{"num_hidden_layers": 15, "hidden_size": 256, "num_attention_heads": 4, "num_key_value_heads": 2, "head_dim": 128, "intermediate_size": 1536, "vocab_size": 3760, "hidden_act": "tanh_gelu", "norm": "layernorm", "norm_place": "pre", "norm_eps": 1e-05, "positions": "learned", "qk_norm": false, "attn_scale": 0.0884, "bias": "all", "tie_word_embeddings": true, "parallel_block": false, "init": "normal", "init_std_qkv": 0.0376, "init_std_o": 0.0266, "init_std_up": 0.0376, "init_std_down": 0.0153, "optimizer": "muon_variant", "learning_rate": 0.0107, "lr_mult_o": 2.0, "lr_mult_down": 2.0, "beta1": 0.95, "lr_head": 0.00843, "max_grad_norm": 0.5, "warmup_steps": 200, "schedule": "wsd", "decay_fraction": 0.69, "decay_shape": "linear", "final_lr_fraction": 0.0, "batch_tokens": 131072, "max_seq_len": 128, "doc_mask": true, "train_tokens": 1179000000, "max_steps": 8996, "dataset": "wikipedia_en"}
Each number is 128 + 24 x the weight over its row's rms, rounded and kept within 0 to 255. Layers, rows and columns count from 0. The size above them is the row's rms in percent of the matrix's.

# layer 4 MLP down (transposed), 1536x256, rms 0.093, rows 621-647, columns 0-127
size [ 86 106 100 104 108 110 124 118  89 107  90  90 111 107 105 102  92 101  99  81  93  96  91  97 110  88  94]
[[107 140 124 150 123 116 142 111 171 106 105 112  85 173 101 174  77 107 188 131 157 125 131 132 142 120  82 157  92 131 139 125 147 119 139 160 127  85 149 131 121 176 127 136 130 158 152 162 117 108 108 118 127 123 109 134 110 142 166 144 147 122  91 139  71 105 144 114 103 121 129 120 165  92 116 106 128  79 118 134 110 132 150 108 109 125 138 103 164 128 146 118 123 109 141 113 119 114 139 110  96 119  88 111 101  91 118  89 105 122 102 144 147 154 142 161 115 119  91 120 127 131  90 150 116 137 102 145]
 [105 148 109 140  74 105 127 130 142 134 107 143 138 119 109 171 154 106 148 137 107 146 137 128 113 142 144  91 129 122 120 157 126 121 136  97 147  93 129 111 153 134 141 126 156 111 124 130  73 126 110 158 167 166 153 114  85  94  98 118 126  89 160 154 147 140 164 191 147 133 121 125 170 121 163 120 126 101 116 118 154 146 103 175 139 170 119 111 109 154 125 111 137 122 110 109 137 121 122 116  53 153 115 166 100 120 126 142  64 158 132 108 124 105 130 150 155 142 164 155 154 100 115 152 111 112 127 125]
 [133 106 126 158 119  91 105 154 134 141 100 127 124 141 125  95 132 132 143 128 147 126 134 166 152 124  99 151 159 115 134 188 152 113 118  87 166 120 104 143 170 158  98 135 121 131 162 110 126 139 120 118 180 150 135 153 139  90  91 127 119 145 125 131 138 131 158 105 107 112 145 128 146  83 122 101 166 179 172 147 145 111 153 121  94 139 140 111 130 135 146 115 146 154 115 145 139 119 161 153  91 114 130 131 158 111 107  98 113 120 112 160 113 122 134 173 107  93 176 128 134  99 131 107 110 108 143 130]
 [ 91 161 161 106 123 130 127 141 126 130 111 101 114 136 128 111  95 106 178 135 133 150 122 139 118 146 150 131 126  95 126 178 178 111 110  91 116 159  78 125 121  88 122 159 145 110  84 139 140 146 133 119 117 150 115 155 135 117 124 124 134  92 145 107  93 130 148 114 139 133 111 124 132 121 156 125  98 122 101 172 143 146 113 116 113 147 100 104 132 104 150 159 139 145 119 105 139 125 101 171  64  79 113 140 160 138 120 117 126 130 137 134 128 116 142 146 108 136 141 161 121 138 142 102 125 117 217  66]
 [104 123  79 134 167 107  95 129 125 154 117 118  93 147 129 149  82 112 194 144 105 126 161 121 149 143 139 179 135 178  62 119 146 122 150 114 148 131 105 165 138 118 128  99 141 128  98 110 177  97 144 104 117 116  94  73  66 146 106 157 138 131 135 111  88  98 118 103 159 117 106 103 143 116 147 143 106 117 126 121 165 140 106 139 115 146 172 136 112 147 161 136  94 194 159 124 141 109 114 125 130 126 149 131 106 129 117 102 146 143 111 139 153 131 134 167  85 123 144 125 133 146 130 183 149 176 116 126]
 [118 111 116 133 124 115 149  84  84 151 147 117 119  87 119 131 171 130 136 111 124 143 143 118 169 130  99 123  93  93 128 116 118 134 131  97 132 127 201  62 117 167 122 104 138  90 135 134 149 151 133 144 148  99  74 113 131 148 183 116 119 144 103 110 137 106 155  80 115 151 115 156 106 113 141 118 115 108  75 139 156 132 119  99 155 110 160 139 133 150 105 175 157 119 154 124 116 123 174 105 133 109 138 121 136 162 149 118 105 182 144  67 155 144 153 130 145 106  99 168 119 120 125 139 139 127 203 123]
 [115 109  90 153 127 151 121 119  98 150 108 129 134 103 143 126 128 153 107 134 126 100 128 175 114 139 164 148 112 106 105 128 113 109 119 108 153 123 152 175 128 168 130 159 179 135 149 124  98 139 109 143 106 143 126  91 146 148 146 145 116 133 113 120 187  45 142 110 102 128  94 138 152 122 116 101 150 146 199  90 110 129 131 102 110 139 139 140 152 128 122 146 154 130  84 118 111 116 141 135 111 136 112 113 133 160 120 101 133 109 113 112 161 154 121 113 116 121 137 177 129 111 145 145 130  74 124  56]
 [143 123 107 107 153 190 118 133  88 140 196 144 126  99 120 134 127 118  87  89 136 179 124 130 134 110 119 100 118 103 115 147 142 159 117 128 143 119 120 116 135 146 120 120 116 173 138 157 107 145 122 127 181 122  82 116 156 124 182 142 112 129 107 122 139  92 135  90  98 122 112 121 118 142  70 143 137 144 105 140 157 133 130 125  94 122 119 133 178 172 124 128 156 140 115 119 152 137 146 145 174 137 114 154 128 166 141 145 102 150  98  82 143 133 122  88 125 122 102 120 159  97 139 132 169  86  79 110]
 [118 103 125 136 143 134 126 160 175 108 106 115 135 147  99 115 134 111 116  99 109 127 127 132 117 165 157  87 107 121 108 151 147 213 155 115 110 114 124 162 149 152 105 132 146 155 142  87 123 138 134 147 134 120 129  96 163 127 132  81 154 117 119 109 124 132 104 108 124 101 127 143 130 151 116 123 155 129 100 140  82 124  99 144 128 141 160  97 138 165 109 163 118 153 184 152 118 145 150 149 125 120 126  45 121  85 142 110 129 121 158 125 121 135 151 132 220 172 117 158 170 138 129 116  85 107  97 156]
 [173 145 153 161  85 131 143 130 119 109  95 150 113 148  98 137 155 124 110 158 136 174 126 135 116  98 132 158 113 106  99 128 107  62 100 139 155 101 117 115 110 159 130 111 139 152 154  97  72  94 146 108 122 129 102  98 119 114 138 118 167 105 111 127 146 135 170 141 108 168 144 122 121 137 105 133 101 118  85  87 176 137  94 144 125  87 135 125 103 122 104 124  86 128 145  95 142 103 101 168 107 115 111 157 147 124  90 123 118 145 163 151  95 179 126 135 150 185 118  97 118 136 115 119 125 141 104  90]
 [125  75 106 172 123 144 132 142 149  91 112 133 106 151  76 114 104 145 125 142 103 102 128  95 100 133 139 124 184  89 119 141 142 112 134 135  94 106 170 111 128 126 106 184  69 144 157 124 139 203 155 141 165 151 175 121 186 153 115 142 173 125 133  95 124 112 107 125 119 137 118 159  89 167 106  94 125 164 106 102 131 134 141 110 116 114 156 116 130 187 122  90 175 104 137 125  99 149 102 113  96 139 141 164 130  87 159 110 125 101 104 158  93 121 130 109 151 135 122 110 113 165 131 131 117 147 124 115]
 [147 111 140 140 122  71 104  92 108 125 118 128 111 144 114  92 136 119 165  87 166 117 132 163 166 109 104 127  90  86  94 134 138 129 167 144 157 133  91 105 187 141 128 134 152 122 119 127 115 134  75 109 142 162  88  97 134 153 120 165 128 147 109 103 140 158 143 117 135 145  97 123 138 134 123 158  89 147 112 150 144 116 119  96 124 142 118 121 115 108  94 111 133 105  94 153 129 116 163  98 155 154 167 134 145 188 125 126 170 176 139 130  82 110 114 119 138 108 128 145 163 144 138 149 182 138 135 109]
 [115 155  89  96 114 162 132 167 119 102 114 106  95 112 140 122 109  82 155 168 132 126 147  91 145 134 145 128 140 194 127 156 127 158  93 115 151  78 127 125 126 109 150 130 154 102 110 140 144  95 175  91 112 145 113 107 140 138 159 136 139 145 132 108 152 172 150  88 122 122 124 111 160 125 134  95 155 174 158  82 116 167 102 119 123 163 141 150 100 131 123 137 141 137 120 134  96 171 138 148 122 123 114 129 110  98 135  97 120 152 163 124  98 141 125 130 124 114 106 125 137 143 122 146 127 147  96 144]
 [100 128 159 115 126 170 110 122  98 156 129 125 137 152 137 143 122 109 131 180 108 129 120 152 149  82 112 142 135 126 128 115  97 193 142 146  70 135 167 132 144 164 157 107 105 129 109 154 119 124 146 110 112 112 147 181 178 107 115 153 131 150 115 147 161  81 136  90 123 128 132 119 145 102 141 142 157 137 112 106 141 118 165 114 141 107 135  89 108  94 123 149 109 142  87  57 141 132 115  55 164  93 126 136 126 120 116  63 129 116 117 136 163 109 107 140 145 127 143 144 153 140 149  90 116  90 153 113]
 [145 116 114 150 109 170 169 129 101 141 100 136 121 130 171 138 143  85 131 108 116 126  68 109 103 154 121 115 132 186 118 135 131 109 102 125 129 106 111  83 139  91 136 142  99  95 135 116 176 140 103 131 107 128 159 124 123 143 138 165  71 157 132 135 143 159  94 130 123 153 193 132 151 120 134 128 136  83 136 129  94 100 133 129 121 114 108 133 121 140 182 141 114 160 132  89 157 159 121 127  94 104 131 168 120 192  87 101 117 103 144 126 109 124 131 147 137 114 126 141 150 171  83 138 115 141 102 118]
 [122 141  64 136  95 165 179 126 159  90 161 113 126 125 156 122  91 150 134 155  83 133 167 129 112 142 109 114 135  97 124 117 129 108 102 150  89 124 107 160 161  94 142 129 118  66 150 126 132 143 121 124 137  81 169 134 146 135  90  75 118 106 109 130 128 165 110 166  99 131 138 155 120 106 147  88 113  86 135 121 110 148 136 149 111  91  78 148 112 150 154 133 138 118 152 131 171 141 126 148  93 114 133 167 133 109  77  78 141 129 127  99 114 133 132 132 122  96 112 164 111  87 154 114 100 159  81 152]
 [121 113 126 147 139 103 137 104 158  90 153 122 162 184 136 118 102 130 105 151 131 161 111  86 129 148 110 131 118 123 113 137 146 129 151 162 128 120 160 151 107 143 122 123 133 120 118 134 165 139 116 158 126 131 190 122 144 111 112 138  93 104  80 135 101 137 138 104 153 150 135  76 149 158 151 156 101  93 139 136 138 151 163 143 102 136 125 117 110 122 137 112 176 123 141 126 135 116 110 139 121 104 172 158 146 129 119 121 150 112  88  99 140 173  93 166 132 151 133 114  81 110 140 155  95 128 111 143]
 [148 124 150 127 151 117 137 131 103 124 141 125 123 144 144 118 124 119 152 110 105 119 130 141 149 138 124 131 107 100 155 165 125 111 108 122 115 115 174 138 172 180 119 149 150 128  88 169 111  91 118 120 121  41  64 165 141 111 121 166 169 134 113 162 114 139 100 143 120 126 164 126 165 123 134 131 134 117 112 152 138 142 104 112 102 105 144 176  93 148 138 172 141 117 118 114 124 145  99 151 135 109 154  93 133 136 141 104 105 142 135 145 123 134 115 147 122 142 153 113 162 156 102  88 137 137  96 134]
 [118 146 116  66 111 223 126 125  79 153 124 128 112 154 168 143 118 111 111 142  68 130  99 105 131 154 115 116 127 130 112 112 146 166 144 130 100 112  95 142  89 189 148 113 128  96 158 147 121 119 162 162 129 108 134 149  90 107 135 119 142 112 108 124 122 151 151 129 141  83 103 122 130 105 138 128 121 130 149 138 113 122 137 108 162 133 108  98  94  75 158 115 141 168 107 110 120 113 143 116 135 135 130 186 103 119  84 142 121  87 124 146 146 158 151 158 130 155 134 141  92  84 114 122 152 166 148 147]
 [151 139 148 141 146 122 127 101 110 132 110 137  87 119 109 132 132 118 109 155 152 127 168 136 126 101 124 137 123 126  61 137  82  94 136 125 114 104  97 136 177 159 100 152 123 135 151 106 165 132 118 123  93 120 130 155 145 129 103 110 125 110 107  94 105 170 138 101 120 146  86  95 138 130  69 158 155 108 144 146 140 123  92 156 118 133 166 173 137 107  80 137 149 115 102 103 108 110 115  87  85 130 132 105 138 107 148 141 127 158 115 145 107 103 102 148 132 134 104 131 116 134 131 167 114 101  91 132]
 [143  94 155 110 132 173 129 153 129 124 138 129 117 168 156 117  92 120 123  98 171 106 127 109 141 138  86  87 106 143 109 150 127 106 142 115 103 125 125 161 133 111 138 157 170 129 159 147 130  92 114 165 168 125 106  92 119  68 174 178 105 153 129 144 147 141 120 124 126 121 154 159 110 117  77 142 102 141 142 158  92 148 120  86 112 142 133 140 105 104  98 168 116 122 139 153 163 117 110 124 124 131 137 146 163 120 105 129 102 165  98 151 165 107 116 108 125 140 131 147 130 102 141 108 132 144  86 115]
 [113 119 124 147 126 110 132 110 100 125 117 128 140 100 150 133 127 124 173 103 147 107 179  99 124 147 105  74 207 144 116 108 144 107 111 107  94 154 165 145 115 131 124 122 106 107 159 110 143 146 122 143 145 120 120 122  98 125 151 111 156 128 128 112  71 136 161 145 126 134 121 129  96 163 119 144 122 120 171  56 173 146 125 115 153 136 171 142  88 108 131 149 149 131 108 103 137 132 134 133 137  93 172 124 130 134  99 134 109 146 141 130 131 149 108 160 132 113 144 111 119 153 128  83 135 112 104 115]
 [ 85 116 182 177 154 125 110 146 147 109 106 174  90 127 128 117 118 134 111 122 102 143 111 122  85 126 138 162 151  94 165 121 120 124 121 138 135 116 119  89 116 165 117 126 119 143 142 137 147 143 168 126 116 124 157  89  99 153 138 110 175 115 147  99 150 140 128 117  89 131 113  99  96 145 170 134 136 147 100 125 100  94 132  83 140 138 130 139 116  92  97 167 103 127 111 171 109 153  87 120 119  63 129 152  95 110 114 133 132 123 163 145 184 120 149 132 163  93 133 131 135 142 119  79  82 157 118 132]
 [155 111 141 121 119 148 164 160 127 156 105 142 133 112 145 151  81 111 137 124 112 136 147 121 111  96 154  88  99 164 102 148  98 148 140 100  85  98 133 124 142 109 135  88 156 170 173 182 107 125 160 128 153 128 124  88 163 108 135 117 137 160 120 140 125 150 157  86  87 139 130 148 131 138 143 125 110 121 118 113  56 143 163 129 136 164 116 118  96 133 159 119 147 120 102 120 162 150 107 102 124 158 120  60 120 140 119 169 122 121 150 102 139  93 109 116 140 109 123 101 110 119 148 107 130 109 126  81]
 [159 145 139 139  91 158 100 110 149 133  89 131 145 134 122 172 103 167 153 148 145 145 110 156 102 149  90 162 153 164 111 138 150 154 129 156 118 142 134 156  98 142 113 129 111 144  74 182 152 105 137 150 123 138 160  76 144 139 107 119  96 138 117 151 116 107 135 100 148 144 140  94 124 132  85 135 114 162 129 129 124 101 162 111  93 153 182 119 124 138 140  97 139  92 136 142 126  72  95 137 134 124 119 118 134 149 137 179 121 153 110  94 120 120 104 106 126 162 145 129 155 118  65 103 145 112  82  97]
 [120 125 169 126 122  89 135 106 132 108 158 126 118 123 114 165  53 124 108 112 152 136 151  98 127 165 110 121 141 128 137 155 131 100 121 141 134 138 132 124 128 132 109 143 113 108 120 174 101 136 119 163 150 123 127  86 127  89 150 145 135  82 110 123 115 126 113 121 125 139 136 125 141 144  92 100  89 150 138 127 116  99 126 153 130  91 126  93 144 110 154 116 140 130 148 121  91 172 109 105 132 129 108 144 115 121  95  95 139 133 147 125 103 123  94 104 124 157 157 110 116 126 123 128 129 150 116 159]
 [110 124 112  78 113  96 152 144 140 119 118 115  99 158 163 128 114 114 138 115 155 143 143 120 124 160 134 147 112 123 127 119 142 108 116 144 108  81 139 107  94 106 140 185 149 153  98 120 146  84 172 116 141 122 151 128  85 117 133 153  81 135 124  96 136 135 106 157 102 147 109  97 120 191 131 101 144  95 130  84 117 148 167 133 159 132  98 131 130  84 179 127 164 120 113 101 116 141 171  96  97 129 137 152  81  90  94 112 123  99  98 137 173 128 127 103 126 114 106 107  77 104 117 133 129 118 128 146]]
# layer 4 MLP up, 1536x256, rms 0.269, rows 622-648, columns 0-127
size [106  96  98 104 108 118  97  84 116  87  85 115  86 108  98  98  93 103  97  83 100  85  91 112  85  95 100]
[[108 166 102 137 124 140  95  82 163 130 143 120 137 114 175 114  88 106 110  94 127 134  85 138 123 165 104  97 148 112 160 130  94 173 102 100 107 183 138 128 122 127 144 167 158 127  98 172 113 122 134  89 148 160 133 108 151 140  75 159 112 149 138 146 112 122  82 176 154 156 157 145 119 164 103 140 135 165  86 145 118 110 122 120 128 117  97 110 104 129 149 111 150  99 113 110 159 144  96 122 103 117  89 103 116 125 123  81 110 127 100  97 105 127 130  87 102 131 110 121 105 128 121 152 146 142 102 145]
 [109 160 142 119 112 159 118 115 112 110 128 142 131 145 106 159 144 135 119 136 111 111 119 122 118 103 174 102 123 135 150 111 141 148 117 172 129 157 158 145  96 109 139 158 155  93 106 112 122 103 120 154 100 104 144 106  98 135 129 134 132 111 138  94 127 156 121 103 149 133 106 115 149 158 127 171 117  78  82  63 117 123 127 144 133 104 160 146 127 145 155 142 116 117 156 102  69 149 113 126 169 136 115 125  92 158 146 132 127 137 153 125  97 119 131 112 145 156  85 124 118 171 116 162 139 119 121 139]
 [157 132  98  95 153 175  96 121 100 140 102  79 186 144 123 127 122 150 147 124 138 116 154 131 133 161 113 118 103 105 128 101 117 135  97 141 138 155 111 106 138 124 120 105 171 148 148 141  85 104 117 123 161 115 174 149 121 111 106 101 145 142 134 157 117 178 121 119 119 124 108 118 101 164 117  98  88 140 142 153 130 171  88 160 157 136  89 117 107 158 143 145 111 132 136  89 102  55 172 131 118 149 158  94 127 130 147 123 105  92 124 138 149 127 170 126 172 167  98 163 173 130 107 114 100 153 124 139]
 [122  98 118 172 121 124 134 106 151 123 126 107 164 102  94 150 128 130 123 123 144 112 111 130 130 131 122 148  99 129 111 151 102 103 159 177 148 153 149 144 153 125 116  85 123 123 102 134 125 135 147  60 146 124 162 120 144 101  94 115 110 121 117  97 110 141 136  80 141 140  93 130 107 148 124  98 146 128 137 149 162 112  70 131 119 161 119  72 154  84 120 151 182 107 133 130 138 134 123 101 111 124 160 137 128 104 123 178 129 150 102 148 133 162 124 112  77 129  96 144  85 122 138 126 137 166 145 119]
 [179 167 162 135 140 104  95 136  92 127 132 120 111 152 140 140  84 171 138 137  77  99 137 115  94 139 127 102  89 113 133 155  77 150 118 154 158 120  98 147 136 118 157 100 109 124 100 123 171 125  81 103 153 125 119 151 100 111 147  89 143 118 155 149 124 101 139 115 175  94  77 119 113 121 142 129 140  78 124 127 130 116 132 101 138 120  88 135  96 106 126 135 124 123 137 101 103 154 123 140 157 167 132 142 151 150 155 128  73 153 132 100 124 109  93 101 163 107 143 154 138 133 176 150  94 155 139 140]
 [140 157 113 137 141  98 108 123 137 119 116 129 130  65 125 145 146 168 130 169 130 123 111 129 151 116 137  96 113 153 150 114 133 151 144 110 151  85 113 162  87 125 155 126 188  93  87 130 156  97 148  90 154 145 101 123  96 214 208 125 151 139 118 125 140 114 140 131 148 123 137 140 126 117 163 141 114 108 146 155 122 107 103  98 160 139 148 159 135 119 118 133 162  93 136  98  76  82 139 128 149 194 145 149 106  93 122 112 108 108 138  88 125 102 141 152 124 124 124 141 108 114 118 165  65 149 124 155]
 [109 140 144 113 132  61 125 157 133 110  77 123 127 152 153 123 138 128 160 169 146  96 130 119 132 146 151 169 115 132 127 107  73 133 144 127 127 106 108 122 107 101 146 140 118  99 100  90 165 121 100 137  86 105 156 163 114 120 135 125 132 111 133 105 142 165  86 136 148 145 135 123 157  98 152 120  99 121 127 109 117  83 120  96 155 161 134 168 106 100 117 127 137 131  98 124  79 102 105 112 109 134 162 117 104  83 118 111 133 135 143 126 132  94 135 158 132 146 135 111  99 152  68 113  65 185 169 159]
 [ 98 107 158 130 113 117 124 106  82  97 123 152 146 106 156 129 137 161 146 159 122 139 143 134 141 138 137 132 140 133 155 124 109  98 119 139 166 128 150  97  98  91 180 156 109 121 115 173 144 125 101 127 133 148 110 150 114 130 136 153 122 125 102 114 120 117 163 133 117 103  78 185 137 142 145 149 123 144 144 156 148 127 163 119 116 135  97 142 134 139 180  99 131 111 137  68 171 127 136 112 145 119 130 178 103 167 128 153 112 129 138 143 118 104  98 157  88  94 125 103 103 154 123  99 138 120 147 105]
 [126 176  99 165 153 137 140 148 134 136 172 124  97 135 173 129 117 140 102 124 141 122 117 118 101 108 115 123  94  97 120 114 149 139 144 114 145 112  85 147 142 120 166 141  99 120 103 119 104  89 149 151 143 116 148 157 147 110 162 148 143 103 164  82 166 139 147 150  80 117 149 101 133 144  97  92  72 104 136 155  84 132 111 131 129 125 170  89 147 135 138 101 145 113 114 108 107 128 117 167 162 151 132 129 129 149 177 125 135 125 160 102  87 108 124 137 137 157 135 146  96 117  83 140 110 118 147 112]
 [105 136 188 121 136  84 140 145 105 156 102 183 171 118 156 113 139 141 123  75 149 126 142 132 133 125 113 126 166 142 138 121 102 184 124  91 201 162 119  96 105 132 127 153 130  88 126 130 132 130 122 161 139 136 152 116 124  95 118  76 138  88 118 129 142 149  90 121  78 118 158 146 119 119 169 165 130 136 131 145  98 127 119 104 135 114 104 141 138 114 110 129 165 197 139 142 111 142 147 114 146 124 146 123 144 145 123 115 102 144  94 125 122 167 125 132 133 105 130 157 154 131 124 138 152 146 146 138]
 [ 99 135  85 144  91 168 163 135 116 103 157  95 117 157  94 168 133 134 114 129 129 125 161  88 105 158 133 115 158 158 156 109 103 133  82  97 107 113 149 124  73 102 134 118 126 142 146 114 142 153 149 121 115 116 169 155 109 116 124 124 111 145 145 119 135  81 124 119  98 109 154 116 135 138 122 140 168 118 117 102  92 131 122  94 158 114 168 154 141 174  93 103 147 133  96 140 162 123 121 130 143 101  99 130 120 116 135 146 127  99 120 105 124 125 156 143 144 154 165 112  95 100  96  78 145 163 104 152]
 [ 99  95 142 135 165 139 116 173 126 125 189 143 142 120 129 156  93 105  83 140 106 136 154 121 128 132 124 103 115 143 151 175 111 137 125  81 172 124 129 146 133  76 118 136 133  94 135 132 116 156 171 112  96 107 151 134 143 137 127 129 110 151 147 105 164  95 106 110 148 139 147 144 167  94 125 107 136 164 145 128 170 102 146 144 125 117 144  98 117 120 127  89 160 140 102 134 142 158 152 147 136 162 101 128 109 122 148  84  78 108 132 131 124 132 140 109 106 122 107 127 134 166 121 116 136 119 146 126]
 [141 134  99 153 136 116 127 114 144  93 166 133 101 108 125 174 116 149 138 118 159 149 144 115 115 153 147 131 127 101 127 103 126  98  92 124 152 139 159 126 124 129 133  65 156 163  94 116 143 152 132 158 146 162 141 128 139 134 108  95 133 120 157 133 113 118 126 152  98 125 133 160 139 167  57 141 139 118 179 112 128 152 111  92 113  87  91 138 169  92 128 152  79 129 157 133 133 142 132 130 141 133 152 118 119 162 126 166 133 111 130 137  82 171 152 113 118 163 122 111 109 156 130 136 133 145 122 117]
 [113  99 129 104 196 121  93 126 118 133 125 134 153 130 113  91 109 154 109 121 124 119 120 133 104 113 106 130 116 124 127 112 142 135 121 129 165 139 107  98 132 126 169 166 153 112 127 143  93 117 122  86 123  79 144 111 163 132 139 163 133 115 155  97 137 148 126 139 165 118 113 164  97  91 154 143 114 133 160 148 122 138  88 148 131 125 144 149 191 129  64 130 155 108 134 104 112 101 154 115 142 172 152 153 119 115 112 120 167 125 111 156 100 105 134 112 122 140  91 158 131  79 175 125 110 115 120 156]
 [157  81 107 167 162 121 134 127 115  99 120 122 119  97 136 104 119 163 138  67 109 115 107 127 129 132  95 102  86 118 150 163 132 118 154 170 132 124 148 113 139 141 109 124 130 172 157 109 135 155 126  81 154 168 121 112 125 151 128 193 152 141 134 130 158 113 102 158 108 143 154 129 162 116 129 123 143 158 102  92  75 121 133 168 126 136 102 128 138 159 158 105 115 145 151 116 144 130 136 121 117 152  99 165 148 171 131 138 133 146 148 133 165 132 110  95 111 180 130 127 124 140 140 166 113 118 109 112]
 [109 134 134  92 160 127 121 172 131 155  77  90 105 142 126 118 145 152 166  34 133 131 171 126 127 102 165 138 131 111 114 148 111 129 105  79 115 130 127 112 144 161 116 149 122 138 133 129 119 153 131 131 155 114  96 101 141 170 138 116 181 175 108 142 164 150 113 139 111 112 117 133  80 140 123  80 120 149 120 143 150  97 151 106 146 163 129 120 122 104 152 171 101  94 102 129 139 114  83 113  99 151 143  96 107 112 134  98 102  84 128 122 114  90 172 101 109 144 134 105 133 165 105 118 106 109 111 141]
 [151 129  68 152  95  70 113 111 155 107 125 134 123 106 120 153  95  95 120 166 158 135 160 117 133 109 126 139 133 141 127 149 128 178 136 149 130 183 111 113 112 111 147 120  82 119 163 108 139 125 132 165 139 133 149 104 129 142 136 143  98 124 146 124  97  85 126 102 113 123 115 136 146 170 125 133 151 149 137 101 157 118 107 191 145 137  92  62 148 151 153 138 117 120 131 124  98  87 179 129 108  97 166 130 147 130 124 143  60 110  85  92 129 132 106 140 100 130 110 140 129  98 118 125  98  89 150 130]
 [155 130 131 117 144 156 129 108 102 163 118 129  95 177 137  92 119 140 133 130  95 120 133 127 142  98 127 167 147 118  94 129 142 143  79 153 124 113 108  87 136 107 160 141 122 129 164  49  82 134 137 127 142 111 170 165 130 161 163 138 107 124 132 134 117 106 164 153 136 123 129 130  46 106 108 139 122  78 162 143 105 123 159 105 123  77 154 147 136 105 118 104 120 166 143 143 108 132 168 112 160 181 145  97 106 146 108 115  94 130 152 175 107 127 118 169 137 137 149 145 138 122 115 128 122 129 154 122]
 [158 129 136 131 139 157 111 138 131 168 163 142 164 151 133 108 132 132  89 103 130 136 132  95 142  77 119 130 127 139 152 137 170 165 114 187 150 136 108 169 139  94 139 160  95 121 110 109 110 138 107 141 144 138 134  77 146 136 120 137 115 129 112 138 165 125 135 119 145 141 154 139 108  89 136 100  92 150 134 106 151 121 186 130 107 136  85 106 135 127 174 155 115 127 151 121 101 150  97 134 181 125 162 149 114 113 136 118 106 121 130 120 125 125 149  98 137 146  99 133  96 104 156 118 107 233 106 154]
 [112 130 115 155 122 106 121 105 122  88 123 134 160 106 109 125 123 116 136 174  82 142 130 168 145 120 168 135 159  80 153 164 122 157 144 137 137 145 155  69 141 114  75  84  83 111 145 104 125 150 115 109  94 170 132 152 154 171 114 104 153  99 143  98  97 104 127  90 143 127 122 120 133 127 154 104 147  92 101  87 207  98 141 135 145 105 129 122 147 136 160  93 113 111 133  93 122 125 146 132 136 110  99  93  66 144 127 117 148  98 125 138  89 141 135 106 109 124 119 127 145 125 136 140 119 124 137 113]
 [161 143  76  78 125 104 129 164 114 102 130 139 131  95 123 103  93 128 124 104 142 117 103 140 143 105 110 139  91 111 112 106 125 116 101 103  99 123 109 140 129  99 101 133 147 127 139 103 114 160 168 155 119  88 148 133 100 155 132 154 111 145 154 126 129 100 137 136 128 159 132 100 122 103  88 119 112 136 113 146 113 134 115 124 144 151 102 127 127 167 144 130 111  96 137 150 128 137 110 111 102 187 107 115 111 150 107 145 153 110 107 129 118 117 152 127 181  87 119 112  96 157 120 100 113  99 112 143]
 [176 107 136 126  78  97 135 136 104 105 155 115 121 106 121 134 125 149 132 156 168 125 153 145 154 124 128 128 112 160 102 111 137 112 111 148 119 145 128 139 115 142 152 111 118 111 129 178 145  98 100  87 118 166 102 138 110 152 140 162 135 115 121 113 126 101 158  98 116 145 111 119 120 117 121 129 126 113 141 107 161 166 158 128 133 130 122 120 164 155 182  93 111 101 136 108 142 113 106 148 158 181 154 135 135 156 119 157 133 123 151  96 105 128 154 102 146 155  92 172 144 114 125 122 148 111  89 138]
 [119 138 121 118 152 126 121 117 124 144 158 127 126  97 143 114 148 112 116 110 167 153 103 111 150 131 119 133 170 110 146 121 133 111 109 114 154 154 148 105 116 151  93 162 122 137  90 163 145 118  93 124 126 125 139 102  90 127  91 110 103  65 120 147 119 135  80 132 125 164 142 125 138 139 120 146 103 118 130 128 187 135 106 175 112 140 143 150 138 138 139  84 118 117 113 129  95 111 132 155 144  95 116 136 147 213 142  99 140 106 119 146 125 150 111 105  98 129 122 138 151 117  89 152  99 130 142 138]
 [133 115  93 128 127 129 140  96 124 137 130  55 142  82 130 115  91 176  96 150  98 144 145 141  86 193  76 185 125 133 140  82 120 124 138 109  90  52 119 125 127 129 116 134 171 127 113 104 125 101  99 122 130 123 136 157 139 160 127 144  92 123 110 120 124 154 110 109 105 112 104 143 111 129 108 104 143 133 155 121 105 116 123 110 147 122 162 122 177 144 124 114 121 123 129 126 110 146 100 111 128 130  98 137  96 130 137  77 118 176 125 120 121 124 123 179 127 155 162 111 108 127  57 142 102 102 148 163]
 [113 124 122 129 130 157 115 159 110 139 135 126 109 117 133  97 148 143 156 111 136 133 121 141 140 126 145 152 126 122 117 170 148 126 134 148 104  96 155  83 124 139 118 116  92 157 132 109 155 121 155 156 150 159 129 183 166 142 111 141 128 141 158 192 141 108 141 146 147  99 113 141 127 101 142 135 162 130 141 104 138 119 123 118 121 136 122 158 150 112 108 139 126 125 125 137 118 134 166 177  93 155 145 158  82 199 122 135  70 179  94 130 140 115 156 162 128 120 139 176 130 134 105  82 111 119 102 111]
 [149 113 109  98 138 138 156 125 127  84 141  79 113 123 115  76 148 114 151 106 169 159 129 139 122 141 133 115 133 113 102 101 134 143 146 158 134  95 142 144 193  89 131 128 114 141 142 135 160 153 145 127 142 131 139 123 117 113 107 119 131 121 144 117 144 173 132 170  80 104 125 128 117 149 124  94  88 153  72 122 175 130 143 120 104 143 163 163 109 133  83 159 167 108 110 144 108 119 134 153  81 109 121 120 128 145 169 172 106 100 155 119 114  80 136  99 116 158 140 112 123 151 144 123  79 130  84 161]
 [133 128 137 135 141 196 103 135 124 149 114 149 121 126 136 145 148 137 120  88 165 115 127 143 131 123 127 118 110 127 117 150 140 157 162 151  92 159 114 122 146  92 165 107  96 125 119 119 152 116 151 114 129 105 130 127 128 151 136 110 132 105 158 149  80  80 185 137 141 107 122  95 117 133  73 142 156 100 129 125 134  94 113 178 115 145  88 140 128 153 131 121 125 136 122 128 115 114 142 128  97 112 122 144 129  91 150 131 105  98 124 131 156 132 137 144  94 163  63 143 142 134 101 117 128 149 148 151]]